From a checkpoint of a small transformer trained on Wikipedia.
Size: 21 layers, width 160, 5 heads of 32, MLP 640 SwiGLU, vocabulary 2048, 9.26M parameters.
Architecture: RMSNorm before each block, rotary positions, no biases in attention or MLP.
Training: a variant of SOAP for these matrices, 624M tokens.
Each number is 128 + 32 x the weight over its row's rms, rounded and kept within 0 to 255. Layers, rows and columns count from 0. Numbers have three digits each. The size before them is the row's rms in percent of the matrix's.

# layer 6 MLP down (transposed), 640x160, rms 0.147, rows 325-354, columns 0-159
105:142154078113114112139093125052099146091146173121046145125150084111083112178078121105129193121164120128051138132159097198090087064132091172144152108141134100142116168130139132126180145151198154164060146136100120124120114152090151152178096184161080129100152087177085069111162117140149132093121125121121103142099121098091149116168124189118156171131141136131176127206087121111077097097146146131141173096148118092169131153137111175120172131086133133148065152178137111132127162110110105
099:143090136110102120079173198141120094124123111119139113140172104204072110154096132131103158167139114135097060143147097098084136107111123106155147094167104149162136152133106118177144112123147121105159125102151061188106125158153153112187127180091076050105076110124058142189112075100205113139131162117075125060052120108130146126129113144116104108166128142143122162148122095118144137127143107113171160094091128165184098148138171162104135178154079121100123135145148110156102131099102229
095:128109140173074130113171180146183210167105119127070208135120115127101105183159128140130083152134127184193128123158119139131093107104188129115138131085141126114091098081188129110124127130132147140128139122117160079133153105178077202097098129098124106076073150177136098111105116146140150117127163103201102029096126103147122131135116173123125140121150100150164094088146166129143086120047123148159116109092124123108096163174134111105138157118140118104107149156110172062064074109097161
096:146119125103126126089111133121126096168161090115076114126142143132122207141145101161069103107122105140093092126097135107115144105156190167149144099094096147154093105131117149089119167141228138071068138108132122140060101138073145158134137122142129155090152132101102079128108158084081129119128134111143141134117064099071115137103149102101108115172210096214144160089097088132110063139089121129148122109109150084070161147168103123140123065115133099128146111162066101164153084105032138
102:092099110151171158161191064136106165095148134089127201109163118133077169130117098117154144109160123135113143110102118141159110087164130144195153086138162102108130159130142082116082095129095153113177115133082092137113112142147071140177106184096108152156144217194128149172120114157069145122104141189141133124167182099164090160172141102144158076170163080127120169065081133131149134137163148140147132081112122155129191162131115111063133130149190107151104125137060146091141091164161128
096:101153105132109100132142151103153113113144144135160101156145079100201186054110132155116104174173126071126097165185102061086096167110098148119177218120124097091154157125137092092091093108093133100144112104139094130144138132122130159088129112122194143150145134148129142149133059158106105143100161129088129086095156173117077166193168133113093133134092106122197109159120065176159110196143125117107065139120133091089142142075151098100142124135081081139131157121132154115138154173213118
102:183136117138134127137159101146132101085132147148066145094110144162140160064136153136135063168119131127100090145134168160105175091191142132154122184131114136105117174109111149120174085096143086151129122118064108109095197103140219104133107175157094063096139143153163148109129137165115176080140105130149182127202120029167100123128107141090121143158077134127108111155136108160196127126179103132202156124133117096116162144123046133135128192119149134134133133139093104173128108116188115
106:106130139126143067090130119152159117120117157147183102048129149132097138094086139117172142162094135126122155111097093178164141131157134159158062149212097102118168169197134129111084153162180130106142118109116143129118115124167116082113207125185088169140128186144128127158081129084118088098158087141102117127058097112135091115132127129107131145140034144134125035152112094152164140133130145072133085075180116131148165116123096098129117117166097166065073124092151171128078152151125128
102:176100084104114131194111049090146131109103173112139152153111118080127072091138132098076144131152170165088168158147126087147180132124153105190101152099112168099189190105093113106129063173151140190074123123192100156119117148057096191153108141110169124120148154093115116141152123161033144158095139159108107120100125097115165091092133126137148174170139114093091147120137159136121135122107094117130114128133117181123218139128151182097161121125153140103135106089165093066147133090104138
098:128130110105130098179114146149150119106123159087105123124077205148114102155114167163121143159164117100120116111098124139156078111117091106184154112124112058126095143137172095078107135135109171191085069167141117076157150097102205145169182099133134103178116171115123095134133137129053131103140117078130099204101130131228131169096144135108130151143122145098144109066040104118090107070110081080101166093162156086104095082107103131114139126135182167107138148145165134113153115157123150
105:138096138092122132129137145109120156132084136179137126106151143122159180092150091125129154105135107079179067090136068130082046117205178123179148130112113169187093157128176121085136158129142173154128127119151184123103156167131117079151136081157209167109137133075112064125121148077141142151090106147097155130085134169168134110150115157133145135135157156105164101144125116162130095170155129154221154143064140102122164143185148139159127084151164142149097109121133160058089084173140183
098:162111127104149122121167147191161125098154141099118090123100078115174147104084126124095066116122115135129159143134140118171137134195139175174101186136082138103106163165175213140072106227157150098137151085122136143094156117118112114038083171159105115095108097100161137103145140184103155154126080126100107079106131148103174196111126140093079104170165107184158144132157099118151158170170134139127086121109140106131070135165096130121093055102111152130150102111126169155122139147061123
104:143180113142179159153095145122179182114206039103093148117131127107117119140097170145114129141128106106136174159136120075095152117149077187166146122132084098107115085119142100122142126150161167123158140112151128102068081094166138179097170140134153140138205142102133120107108151100137146178090124134141144115132060131097120092148083131083172077131117164142128094090128090123147201146099112068123187127098130107120089173071126090161199194116134114137123162075126141137061162157116073
104:158147141177077119134206126077100113152144077098143172154111058122092130114111097116155032164159134155124122113185110121172167159093127097139110072128078140156133102141119117137158104148137146126176181193141171104157142133094092084142170112140154140080081147118111104145115185066126086205119117079141110152155111131073195141158085080141145120099176074140111134138103118185162159103096105114079127123137160101162111095116150153150160082149143123112171158099135143152098200153124127
103:126178112088136142095053096143126121118140096161181150161129223092185162108093140087179120187148150152212112139143185093123177103116075139165089168124104104104112124121094080105190121126175125085171135120133128145159113107179156077146125115128158073148142115153160123076124145088137143119112127094138138101064133157096150112124046117112148107131180103165109132107040103140145088125107122113109130161119137159107149162143112136138153142197132139172140074163142093133163066146132173
099:141141123117153119124156111185121088163114159102137090168157106134187165112143165106172139146123114146137087139113170138047151103111039126164094094099158143185144099157137114134114147107150133151143107139113105125059122111111167140187125146100101127186041157135151106113132152060112121132109078133133174160182099114095122161071088114065117173085083155111128102117095193121112118168092091137112090132155151106177067179107094152092149134141144172158131098162142110103049111102125062
099:122170094138169111166108062160145094180122092118146128165102092123193089141131128128149169072148135117117123189078195103130167163158145138086143122156200116131135129178090120154051115093125133119179080169155115103150166137081125134151082102116130110165143094125142140119148100161108098100169125139134103209093127145219134149074123149128137125172123135124111125132139171150143115164129108122095095121092147191138109161176095179235079116137141131079177101177099108137164137147152150
100:161117125152072073114159088148139109121165097147111121101069152111154134119163086131085192075119109138103071117096100122095187056157153034109129108056075106108164068113151114132127128089144108117092143130101101119130174113091071107114148094119118076197150105125177096128135112121091103066155148094135145133156131131123138135149086101177150186121076135117148081139132165098126089143150157128109155148100118159136190117076078142157073192148155146141100166113090173101124099176149132
099:104137064071167117164108110133194177107082100171089090120111118140100152185133180139174191147132152130184086142085153150095142170144091150131150079112082115148102115134171147106166116090131192127134120162161060101141088129103104092159102152176115117090120125154137130133113117177088113123142103075151089150101121119178092176064136105102090129118114144103190178184172120147130184114154162175098090090115127142065129083146184137110115088141151092179129083139134096106147154102172101
102:142164153090166123121139129113110151166197152136121143054082169088110130144119087158159119111115108151163134151149164176125145143136157121100110154083116097162119190218185146184115095145074165117137146063085165109153173115183133125155134145171080117117152173127109105150147163142129183064112116148213111127150127140129163103156123113098096132121139162126155064142125127100144159081105131174049121193133201132114146147090130145165105192118177084094143139173125115123103146134172099
101:126146117134147121102173119120096131159077211127095164111166130121076176131147164119127098091089119161147162120175146102082095146128121177054137178141167104111136158126039071234176147139195133102186076167146128105163132116132179155140181116164130110155134174124133117126147168110163111120125122185087132125107166111123108083071097106144120109077143124081109106146147146120086151117121112172153119104188096168143139130181117107173125106177165157157099132092139117110076187113108125
102:167127122101139102049109128130118151137143104134138115127072127125127171114130126109146144095069156146145172146147110130130187056154129159105081091057136136118120117150111138192099169149118166114124153177063160030131125128125098120097111026124107207057181149113086135149175115080066084138083159164167097131108109135105139090120095144124157103159120141091087082159144149113125125146162100146081165164142160141125166117119100101155144222129123163134117139120160103141150145162163123
100:105122155125152127111089169126160202083124141145133076083174157184124151146107118193076139096167173099099165142107172149113130138160112107120162095138183184097097098145056094162101137156154092157152149133155143177080149128098167094129136139130217149146145155150064136073135093125159139112154108079082072125128136151128127126089084102133144097171120176120093155109089157124064144087110133110189118155154132129168156201040114110160173128113109186116146163104108132144114116091131122
099:155095115142096140102195100140151104127108112091163138152185166081081097104112144150192176124140122158136151132132166132167128113172101122097145163089121104140155102145151092091074140134149085081123111156075084149072176122049166162155181129154145180120164175136070043159097083183128116130110089152168120135187174148124124173124176120116104097130145123155127095135126163158168130194137114119088167113107153141223125108132089160136187111124091133135167129172092090130117146099118156
098:096080147125106152168189112141181174145168122087088105103105172078113080054084122155125114188187078146166103144084080137070124150171107123144143126177079152143172145120162160203144130098186117162113120155149143118199124134115102119116205149148147163160154147101126077167161101169111151119091121127114153103139117217113116159152114143167124102118166115141124096092191140124126085130137137193132136152110076124146150104163104108139172178135139126139198135104128087109083108157149105
096:170186146138141105142128152081115133105137106130086116072129146108150203170142118168167103112140138121095074180146121091120081072160169064145145058141080125170144130142098129178198161116151120142130150129124106113103067149100139152152154189151122139132129177153117146135194146160139089102135082130085141076120196201054138099121136094119156167110156142155146108125134102143074124087126131120090113149079122131132106172117154194113116081079073125155110133178073128113106196133159106
104:183145116110168092162161117210147148153103096085179164153082109144125151100105142141119125162149155118129150098089135096085129124116132109118111107103128130169088128124149157138098149152147118090159167160102139167147103107134139164154183054212137112121158111127152101136128154144080171105078184137101123141109082091164086148103098103111098116134170095211130125079134111199114124064117192109137095169169125119045152131119140100166138149147130130124135073141189157194159113201093082
103:150146165107082169155165075139195094165157159132126169072165137128074056167184127097105161169128118129107108091160183158127133193163114087138079067063080142156097116179158055150121139081149121138121121093116097103099068165127082047139172138086145084137139105128093107134095119135106103145128157161143125128132131102119106143116147158124100113101087090155132135077183085127129111096171130110076127127129148103141105071125158182069144093140162172182111122134134093174110119152114104
103:078122117145134203133218152126108114145130157057135119059122142158130144142141149080136174147179161136114107125125102112129096060149154087112119089086119102121107135108148151133104117102135175144114090129162113163151127185142134151157117142135063115148159110107120140109123152156130207095125185140062067167124137066109107125097157180118179163114140158068154105163126189107090131153166180171121078155144170161152071145080170195084151189115157104139104119125090159111156148121114154
103:107149121143099145127159151121127126129125159123166128168101132117100078086179102123183128127108097143146134104190077112161135138178135077145109177139096106143134118178154137169113093159152180086081147142128126108175134120118120136134131106160148103120172132100099137127113174107090092131040080152142180158059143163112156138167137170121092053120208125129138148122122151169122105149153163139140126063118178128159147079136150115255091118107149140096087166200120123152094092127105191
# layer 6 MLP gate, 640x160, rms 0.168, rows 326-354, columns 0-159
103:113153095139148145163109149135138076140158124137090099186137140187176086141168093108152132135120203082139139168129098137121131145106117149146091139161077100111109106143161120109130164183166110079162123135157101146128150148184124097140144176117111112097066203148142120113119099143118075124145133134140076136090080115087121156171086114125113139145149089090165152102136146039037105189190143141114153134102101135120101080138194157159125153129103110128222148174133149208105072138103102
099:113125126157106142134160143170092179119135092127120148118102118088077162104167151125123114157142155082172110113153112142104118164126175134085130170087150123145120144149127127148121112159146094129143129150126151129191124092157117173151202124107098059120134141111130154079182101146126194187144126175117130085183123131145073178044158131150079146096084116131168075119123125103106172167088191117122126096123091173151136154147097161067116193109194132101154147116131049167135087146221163
095:109125127147116061091103118083154158131177126110135137104159149063168035176114153129088112133137157134129184117078175105093126127135147146118127171114101123139106171139092081173164101098087068186114114076187115081168180136167153102181145165159113150119113114107084155142124151163147144063130084128140141118130102095147080138063122128154107105120168202107090163127110101167100183087131162119141116129152128085163054135127133125073109150099120176080183122133116151121128097122200146
098:122155165139136115168062130058118072126148126165115117096078107132084152165122143062173159089105096126116132142131157138149119111162174147137117151125098147185098119127196104093170154074065145152123096101095156166143086176165128148104102140103152084170135173183118140122123104139118035138078109150116142127173137071136171161151154150080106059102113164168065107115078126086130083118096121140089136139145138125104140103138082220141106098137165156177132076098119098133098120091159123
100:146113117101071152108150144083098133140128086103127148088135135135134195040099127132100122131151069091112102196158127070105044202125072173166182131124093137081137106117081123148086055133119115129134137122161132102134156130105070125117156157135176125129105119116160140179185112134131070117147116151152157155134193095126125115169164133115066138110126117125144097161114094136149087163126157199059116105127107137108115128101118094065142123142148132196183160153152133208113151170145130
104:146148104130150124124107077094169131157130120133153092124127117098094154117162082108148138106071065124126174154070086114081175135168158058121210037082160127137107114156090135139125111111067104186075113147194168127126091157143111152115128151106085169139136172099120142134109134148176133132081131145129158139086101127183096131136146129138233146165171061106124133135087152076098145141106153138128149139152129137114160076114165054139091118149146130095179084073144100103127111136177123
103:114098128115173216121085136143196130115128097198133148137078097104145159098124187211157131142138118160081122096136057119100138091152137134176083081140144105131082133155121098114094135120196065099092112088162096125107142151166104104169159175160134119124117099155113163167087094127150070163161102159123153141089097119098156144134083137106115129075111048119086104167120147196133183172154109155060165113163129147126155152085156101099118154144130120160126124087136111141163154070116125
102:117100110088153098122086144149091117109125044134090171119111125143168139105159100140173052081141094095057103145153084106125153148068075087056134160072193163126152130085152144180130138134114175140165141154142094126130174078141147152141143135104116143116162147087084117138113079109113099118152137166113113146178147115071105056109112080107068136195133100084128118156083112167094134126110108141139115137109082111163116111173188121197124122110136067115163118137072078160137143118165149
100:087088096150115164126192142085165119143127057148105155137163120169092127114096100071110137196109098153122117143120165175152168074102156146153159101126147220171093134139125145152108077141133095146161196180146135131128119131108133120153038068081114114166122148081148125130120093108177174141118113093106109066156141080126132121139109163133146097140103164139108175161164147156125126128095111124131112110088072114168199167096102108137176136131100071088094105066070172128158168118158118
101:119106157100111121143113114147158132082180153158109104120115132142135094175110132108041151131153049101117122147100148118125140054154130135128112128144136137089135072127128141127110118177147093098128145135142081085132153153085129190128085104091061158111147133120132221160051132200141196153118123163167114134125189085115161151100138143068150104140089121107150114104134106091111124135103085073094141138155124134062127149111120094130069120090044074123143115098101056164151080179129129
094:136135154081087111188094136080152128157068100169154113134097180126107090141112093122139148091203131167121163096127158048182124140139166126118166099105158123141098110194071115108176110087086131166088141102185072086108106106155128123159122092111107134176201113108112135110160145098056107090093155208116109121113100112123174105150076098154132138125113109183106125089123175105122111104156112200119079072138143149146142127150135141092061135211119102147106130107144124150102132122147110
102:199175127172121178140178098107152100132134079255059120141124170126151058136132135124122144138128144144135088104117116084129125124112148088120110103125129120122096121156097079081174182117140128157078164131195169133121123075144085152130185151146118112116168134137168114142104128089096157117128138112155162152096168102099104079097097101050121132115079156171118159064093146076114129122116085102184123108133169075144144134101166100125086147149109126087141127127148098167099203173158134
100:117111135194112137142125061119120109105136126188138157142088111149130137150121120115131107122112170116156073119076069117110131088143104128177083122098179125116143092142158130125165175161101118113088074115150141119144152168106172188170145104135119140114201079123117163045110131154038137121172076142082099168188075126107163148201149191186146123143103135116099117136131149144094119083176098098120166066170121162112151111136121134126110088083170131157168077147170096114115121199141112
105:175136125087175121139054151097173079086131146119063111142148117107087112092098122118103138130120093117145146121128112101170166176137140127120178174066127093175098103126123159103157153077144104120156153107100059146124042116105190152098180072144197165044137154160124138089102138111124073109103115106154103110139125139091108092125131038118144137118160132110088142109159119106140089137081112151155140132161139139195085127135066122124136119143139078181132140114154077202078117112152107
102:175018137120136078141156087084172076134143135152137090123130146094125143169145157115164143102117092159108156156089174156140071064087089212058069164128104157132147154170108116106124166124120146146149136121092114086134174110083094122119100142129108118123139123087142171119121120104075162125139126146138078178136171121174147182178123126149134157104146096102115111138146107240105147168150084148076143147098095136131128091118091111156093181118140090156151141133125139136149123153073202
098:102084152103157134080110188184139121139126148173130149139175158121159140201174091113121131102118104128066160104168122096168161193075155108164156074138106169085142113117105193115123178189168159113160172143131131117109143103131135144077143133094141111102100158107162113156104093112165109176078149168117092129166115105124093104118147105148136129099213123164124105134173158110105090192144145147117142118154134131049168101118148135211123122125170079076134109137039165165123147151100111
097:107143148162142171135097170159158167092134089161164075126112153206094124149157123109133151155113158165095069193129120106107123178099079173123145115067167094087111134129083160186134144182107162116092099129190142122097089118158146112188129093109076179153153167111138142135181144125121082119122141172123124149134170149094164105114105105099073149081127127093153172132123180142123107175128142163100159172131118181102166124122054141062102132121136131105144032147109109131121081135190090
098:113133098170135143137079119152121092121165090128156150079215133127078150102147107057130108093050088083143100114159144128100106115089087102116100108116207184121140125073101097112162135122112071120123109100117087130103155125168136201139139127117147098124140144137146156120132133131180137093125116106112127203125101224169139134110117119121178107147088031123105056127135188133135147155088149075119120129150118129109140110100074141122159094094107140169105152136088219118108099155100111
095:119169167168136161161148138086085147147118100119118174121151134127084132112126084142167083087119153109127168117158156123157146141141136140188156122111134136130099074098179160106150095138170196147164183088140146170089147096074150108145059137084155142156056146104082038152123153107116097110144086194125107148093158118142155176142127088157127138132152119095137129169131170158076175111154110121106103130197134090091116126143150053129149116148145104217176104114122134200100179091099127
101:107184134169132132131144135160116132183088088092092122149168090114135089102147151152147152148107104093137143104136143104078114173094112168111137183098102140127142145116139100172167167159182120105152073109088122159151176211105112146107084174055152147104178117184102100154112180127225104133127182115095194102134142145129139173089173135078066155153098148153114148182142133082137125079095136130174060113105123175176143141097108124169107069147149151087150134107164141116156140146154114
106:107107083066176104135187124181068100201090167145153142118112126155169092115116142145119184127128134137142132126131135131118134129077132117133113142127147109023128178166090098156143167152140124132099142156105215099084145115129105140099109131161151158142099093171134160088113049109154157090101163191161154185121135169108190117081116135109174108136158080155070079151063117120138090094119124159138143104149126170134153137162098140139082139158157182139076168117192109117189136127114112
102:126130088163055092149092094109155126094094058110143158118125116072079140113177145128109139129155119189162109091129119173117042167074109154055066131144119084181170079160091089135191088120083128160150108138093143111140147172128069100160135140132125173170115111156143214125136159107104154143098114122157187083132121158160160130128137120076157140135182100153127094105097113148130112156123148153093150182138165134187127115159097178147148161116147149117170126155163140179084103134117170
095:148062071132164113190183146194132074131126113158102073164091139141142192135130122133126165166087138109123130160152122067135157153102159162127144132129128138141177066156139159141125134126128062067134118129192136155137130111137129163137160166103129162118113174145155157088161199157141147113177108127118085160159116126103100109117151111106194156084130137064093150109075128090066049147090163147119095161099172145096101143113161151174086137052105091075164137145157077139145140150125111
112:191131118112118089141049134119133084163125125076132154144135130163144123139120142100119076116123109206119126146127130139119093061095099089120093163077125100072145110122108052109077133054109131109108171095122174122128125093142112152096130091103123141095169042128177084122142111141175088199094093166122125122138103127100130091154090139159154049093090089183146091116136083134141140102135154078119145142190129145050130147168141094112111144128149176142092147069144148062166117141144144
098:143136161165122167163079132195158058088124176161103124113142129127165144086201115150164105111065179147130133170163103105175142142203093142077124136101169145157126120118073109112129179083094130170089116108185163168102080140113129137156146111160098127127164125120113138123128110139150136075138065116132146111122144103124109172097054103122168118164126090123171193121122130185149143128160128172084041091095110068141115154099116062129181146110074146140128192110089123124115115136133159
098:080160152106108143124129134182118079140077092171091112153150073166141110093121067129145115177107141098159128188183108141114093080090110137120088063087106098141120129159119098086112096121057127168152135151118121147175091157180135045154105133119064134131138155145190164159147130100131094156141168152166114124142111083095145105132094186111071145109157098148191163153163118107112091135099075157166109169137103110140132169159148078107117135152064100131108118182103160087187114127073088
101:114150120166143097129101117168124149108153106120073086113233210081090147080105128103155200164115178129177119129083082179132133089096098138152185140173137153119122131139091086149181065104097133124117123117135142088100119064142151108072100138097121127129056084115121113100138137160116122169117129151131099099149058183138105144153114132193131150128160135111154090055119154126100105114075112177137166106113079161148106184113128110151121151161174075099098144157092114118174154116138096
102:182120118155115148114077116162193121123153125174163140146121059065146092107130100144186101112045082171185107149130113123166093131136156147137092118099182127153163128131138088064146120154107094114142117096059135100109090108105091125126182159044175164145155170132116143126129141105118057120188133113180145141149087137150095134124163063149123158129072129148128146119126139174135101115179116111130134140095152142097125109214085088194111149068145173170144143112116084159134081134133141
098:110146104097141142151088131132093182103107144116135127088189114100111181082118158167125076123105133169169110143114085049107179125100140093089151137105141148133146090118067085137139115172146116185178116150068093147141091154119147120130155134105154082103187170139076235105135156156168118081150130149113118144137062119107167079093158117161131107101127169179172142136114137149132095126160159130173173144187173076156167143092080116110103137165081150134133167089138138084090119184165121
# layer 6 MLP up, 640x160, rms 0.161, rows 326-354, columns 0-159
091:183110081099091141067135117142076082105096127121059194115183119182094160169215131118166119088125171110156111122105089117143137111141114103143132142142105123133141118194087149096101108127152111139159110131053103130152180100156152118121151150063149066092127122176149116116088104159131127111133115163146105162148115102107090141176089119114129120176139189114136165135098093131108102158155121103064055154124089095111093116110143138167056198137127114161128081146128122175145069100169190
100:137070113181084122095084121114089104164170093125089126131114073112102159142133083093105050107174133132135185142181188100152064134137107154118114146092090145109113121118156096131189062099198152162196181163091134130127125101133094096191105135129145096137144085203134181143146115134147158136138146132134135126116117154150078142087143098102150132168071137141140096096158146138141141155153106216172135130109125128074171113113134127156137084096164092143181058130117078117093102160149155
095:142083122132116099134099143142123109162146135090099138103148173170095181156160072144121139141070118140083106119079147136143150090108203127148159169078120167158091073103105128069114147114148068067097137145127091115093120088140098181097128076159134103101122183073174081114088101121126081109084133115126109115107166161086103107140123156149104116157112126193149126147116099180108116205123156075130203098100169113136209156163145098161147132187136107147105108162050141111109138145090151
099:131123079091151130120150138123134196127142138130128116101201133157161137117080099143077093149115152176146136174116163106127120098163114118142141132114120138089129207127177216135083088167160106075152148176161106161093116087143171120128107107137106136084096058146172170092137119082105146093126162178123154150096081132135135113106161164116156132098171107088084121157111092151116139063163132079149157150066125129128129095187163100062165126103050105088148172144084131074152122123067097
096:099150146150113114117087123107140173086172141160145094158090140065169053177166126120187133078117145155168094050117158162110155081109176106119063108126122102146095119135171141118181221141095062143089155161159133088141133125112140076124197168146116116113115113122126101097075144110101147165147160133125140165153128147065178124124165127094101164152129127078155150133111105153151160148136101096157055123064113105155096122119174154154113092059129142126091113080109132097182119159155117
104:103171124157130078146139146214157123143150069157127060176095172155139108127103144117155114102137126125170103057106109152133105188136103099077144112105132132126134131125121111103106107135054135117134214130122092168123107113137116152081175101174136114145132167072120142120086139158080182106121142110134072101057077123155106126172108157112177160156126127154146097143128114133036082150090110119108138133097168128120143144083142059114129158190102102151137124081204089143120129151115048
104:131158149108080184132093065129146057120129088150132139121126140108089118139083185181178166159127138116098108068133074121132173131180135173146128134192132139121140139191112111150160143116183087116100089113144174113097178127134156129138165139091130186131129144090118102133131141098170133091160142168105134182096143144158126141154104105133130102158083160134185051163092149115139188128125062078103154101221129139129113141139185136099109073204133124091084124061160128128113137103092156
105:170129173158085157183141091137106160140160221083131087137144156140078085166186125125076133185144152150153125122122135122186173110153196130150138082155101167141107131142118086084079129139150131118147166148120156141066085145152142144138031148114145112126133066148177166086109159170123112082129182122163129139043172153168083164112155125113177164120105168135098168095120093132108160150132119150077125177157097112136131167183107161127083092113154158107084135167116149124142141131134097
102:116108163155129128072145188117157071179097082102112087113218094056094125113148056134111150144124110120117160131146080118121149121100142153061139120070123134140155155119110128147176167153179077151134114121140149118125113163106086149120094133100132155075175093151114092138148101111138126140136116136139090104174141166081086100169168145122111166144142119152125112131156148111146154137082164197157148184075126126092167129069160121117119121103067102182027150052102091184112126137112162
105:125144131101098122123152174062141154153145107149156100103167144160085153078099119184145103129087160138168081111098161172075153070170172111087080089152144160123163163123157085113098136099101120120152213153135137094151122188111073087101117137053107145105117126151183156128099184138184159121127119193179137124144163131199121138151108151093086069131128102129184067143104102097121077147151115087130123117101178104130202137172171083157113121077101122162140160105134115112128139122112147
100:140107156113165154135079164065127081121082133095122122100188059095083101126133108131113150097163094172105099131149102133127077149089124126133137129182117193202097176109152096169186149120107117156133102164143104082131092172150131112171086114123136111148183195090085142113148104099130136168085204115142099152102133137112129097136093151216111133071111125108058070111173100147149126150067101169154159136185143139109140121136113091161107160180137159068101138100152101094091115108129116
106:073092134147117100099192090128107146081106149142118139122164159071173149105117177102133119104133135144126112104104203142143122158119130093114103116165158137169148137165129162096132100107099103130128127155071124094112111130162189123117059177130146093137143177160136181130115145197135085172131102097160101156076124110166179175145200158109135090123083085110078084162180144185119124204117160147091157148124071146186085107139124150219149121126142096132144167106124081161100094130134185
099:178129144122129133108174137120114175144127110118115155187113112105088138155191122169157127155153073188129099186131158087146077139127161093158071156104106072105127072135176131161156162088142154143077129113217104098081173106123061150168148165093109119154122146131147106198124156097143156152148160148193136087147140156073133112097150102146181118098156127167132155133106154123136142140078116116136095088120160085118138145107117136117214159162147048166129134153106128090061074111139166
107:161152145099193195136106181142116184129095177108161179101128109206073154122175171094124096139131113146123183137170165117163145090126101113155157124154151128099098175103105122171101097090109136112078125129106154135148167112116158149209120150105144104126128128145089100106153103110115146131147175121116116136126133140205115104139093146153122119114098145188137130187158105169168107119121124143117119063154086094089196106144108130107227137110115151129119068199162130088209161093126170
095:212149097150177154149132088129128143048187098119150100202170078097076136115148132105149068138194163152187122145119129160138115093091122122119145087139032113114105154108150094180158157126111101171179154116085150088114179108104113073140103139090135103110118115106181122143158114168145160088150159068125138155113152171128157150087160141137103104105174148178128155125084106178141142102135132161120138115165091142096169159087141207094105135141093153145154138149170168119158079148134161
096:112103087181085087116134149123066132107108069067172149179163105193140082105108149084169108156140127085129200108125119139156159113067102118108111144172132132103178147163100114123129118061141130110094099117140120105130103088107072125122120144137072139086107176155135140150165130118128090139097105114117105095175111072111105124096067163112193092109112069184126126177127079120130103130218128087158113162152104102115180132096133121076140191148209116094114148114140074140142113155098107
102:146129197138188155040130063160101172108085137087142144142113142180078115099113124140150106102136124156131151132131207145112160153084099138152101096138130098193153180132114076105160141180089121094091103119117174173148117057122159127131090114102116123134126114133115161110130142134148151163110105150145094092100149142107130127109099171187101128130102153107117179108096094167138181160145080176113110106138148156159080067118190116174179126119095118158181084099177047097149169102169162
102:161067065077113104107248103116092117121128099165101149135194150179173133098157159141133137140150094139140134145130089163103114158096146088135159163069154146086175119154073123181162103124092161102158112153144082164122179149147118167142125139188098111079125122106128131130115107141118195133138082176203114111161138091137147079138118103147149155111071149108163130156155139187106129096103109111077165138167134146081092104183134086134133140098107194126112105173113112115065168128126161
098:125158145095182143094122127079137079144119107136145106093109065129129105099142114116178139120108117089148145135094152162129163220145121157158153178099116146117145104163154070169169131089125156100162084132105105065178110106133161080119168189108118098134097134127166201114099128202141150177138160166121142121155063091056135118142115131098098081209128126192172085114134106100107129100108123156110114086112220154199133153139127124129144132145129170137172103151105077094163124128151101
099:160189120161161106173136120137181146143083108061209139191130066122122064153123093161135108091134158094127118126119100135133080090122131080118133145089134145131179113126161141166143084122170117113134139171100176129094214123125089130147079181075135156124090153181108134099157113130137122106120126075141171096103100151120137189084127066120118123138069054157118097109101160119194083128188113179142129132130137141164174060108137110083125116153130140134165110140120131118196135172136078
109:147104114174038130199120087142193130100124132139108152128156149114104143163131118144142160168093176111149090108133053133172110206168131122145155152117161115149135115096140138093127125091092120206127163174114163129146071130093105132112117136145128091169121143108147122159117097159112071152139082096101155089080113098131056173118148121142056151067118118128138097085153134139085184225165136124109151132096137149113131118161154159136159037138190128117133110149130116176063113121120113
107:112159084188177119108090162112149143154129129138147154131099111158102104077150091087131145086125100092095125136106075159129142180215125133094145070130140180113118164107045099157169146098096060183137096170155114169102137129184166176138136133092083108174142145116038147094127149146097159164151094119162135147187101098104121123127160079108143099168157132081110099139087081113072146150150150132144119110137150114204149092085121195125126132119092094128126180127128163133075128101093146
097:084131081067151165132091151071145149136133143103099191139090135162134111144122093165046081154148211072088141163081139090124144077152086131123150141154102110111128096129133182195166149087118107139086153123116104174157117144163159160165124082144118135125140100148177210117090206104129141093110159134138107099117095089137140138097141078177098162142100134085108153141118125122115117119097144124178099160156107142156093156089152105113130158129154053115114132055129138187169076090149090
106:174147156146143075147097082112146125178119146093130179107106065108119129118135141156114129101143120062170135191155085169092096110154105137106116169121117139136100114202151162134106123137156066136098152100125165150126110141135082178157095128149097130087180108112164146117153084128107151182158101137128129142134102120055087170116163068122096126082085029098104147161119087095185157061134144085129156116122148168170081105162111123105088098161196155122142166137206113166163104159117143
095:124148126087163124101097192148126143153118105155146130159075197163121145111128124153143161139079106183137122136131105186180144138126130146173119206123161126144157118199101160127077099124148134120101155143091159150191106159147076177117074143145159107141155133149163121098135135116163110102106136173126102120162148122156176128158147105190121182126164064163151105125125116095094140105104145193140178169041097164098111126163146101131147175109075155173059123118183119112104165097050079
098:182157102160158096127194106182118170153099125110127143129101189072133124169133182155057117135179111200084111121118125120148145154134077135112089105120132115139122096134158169135064126134139140097149141052126145071094152054072139136145116064110118124122161104129092090123086124079124138155081138125082151132126115129132126162177082102187165142166089115125101155085143116129145168146113135124104108139105122090136132111134099161161212161145231118106161128092088160203122158094132150
105:119102118127031161097170077130137093154143112136123142142099124190170161131098121095095097113132077129136090093106126152086126156190116059142133103099153144134114148168120100118094160131169110164207141090143136107120081074147054139147188086126127105121197069116166148159076161176180039089105145108105130156138130084143128092141120145115098100139162139121093082124135086143139159066106111130126121136102119110149075136106111101088130171112115194148105128094108189124077154166092142
103:163113155103202149159094184101136113158161107128147184106105113118103099200150135158090110133150126089153136083128140108181033168170141135049154148125139074131093153115115141137122153141119162188102159126148126180065098118128094176106120143116124143109119173144149139193138139137101088161134104133107121131107191130092104123091127082167097160098097141106054135157104074226116134145186105098131164125152123160126148134164213143119125158150133179149094140171121156167141119136092168
096:103121119084121171044111132132135117118131170162131131156111158100117174116135123114085099140150144151143081158137137083092122095117139157079151106117107113182113147098121105085101123077091153180205113121101152134089107148094093123108092107067119125056164162160069172103181135169133092120116130155114164148122086082109177126096154090135042135116144144131140089120119136172144085132175105145188155109116192111090151120157092117123124166112070177142131123085184083068121222099112145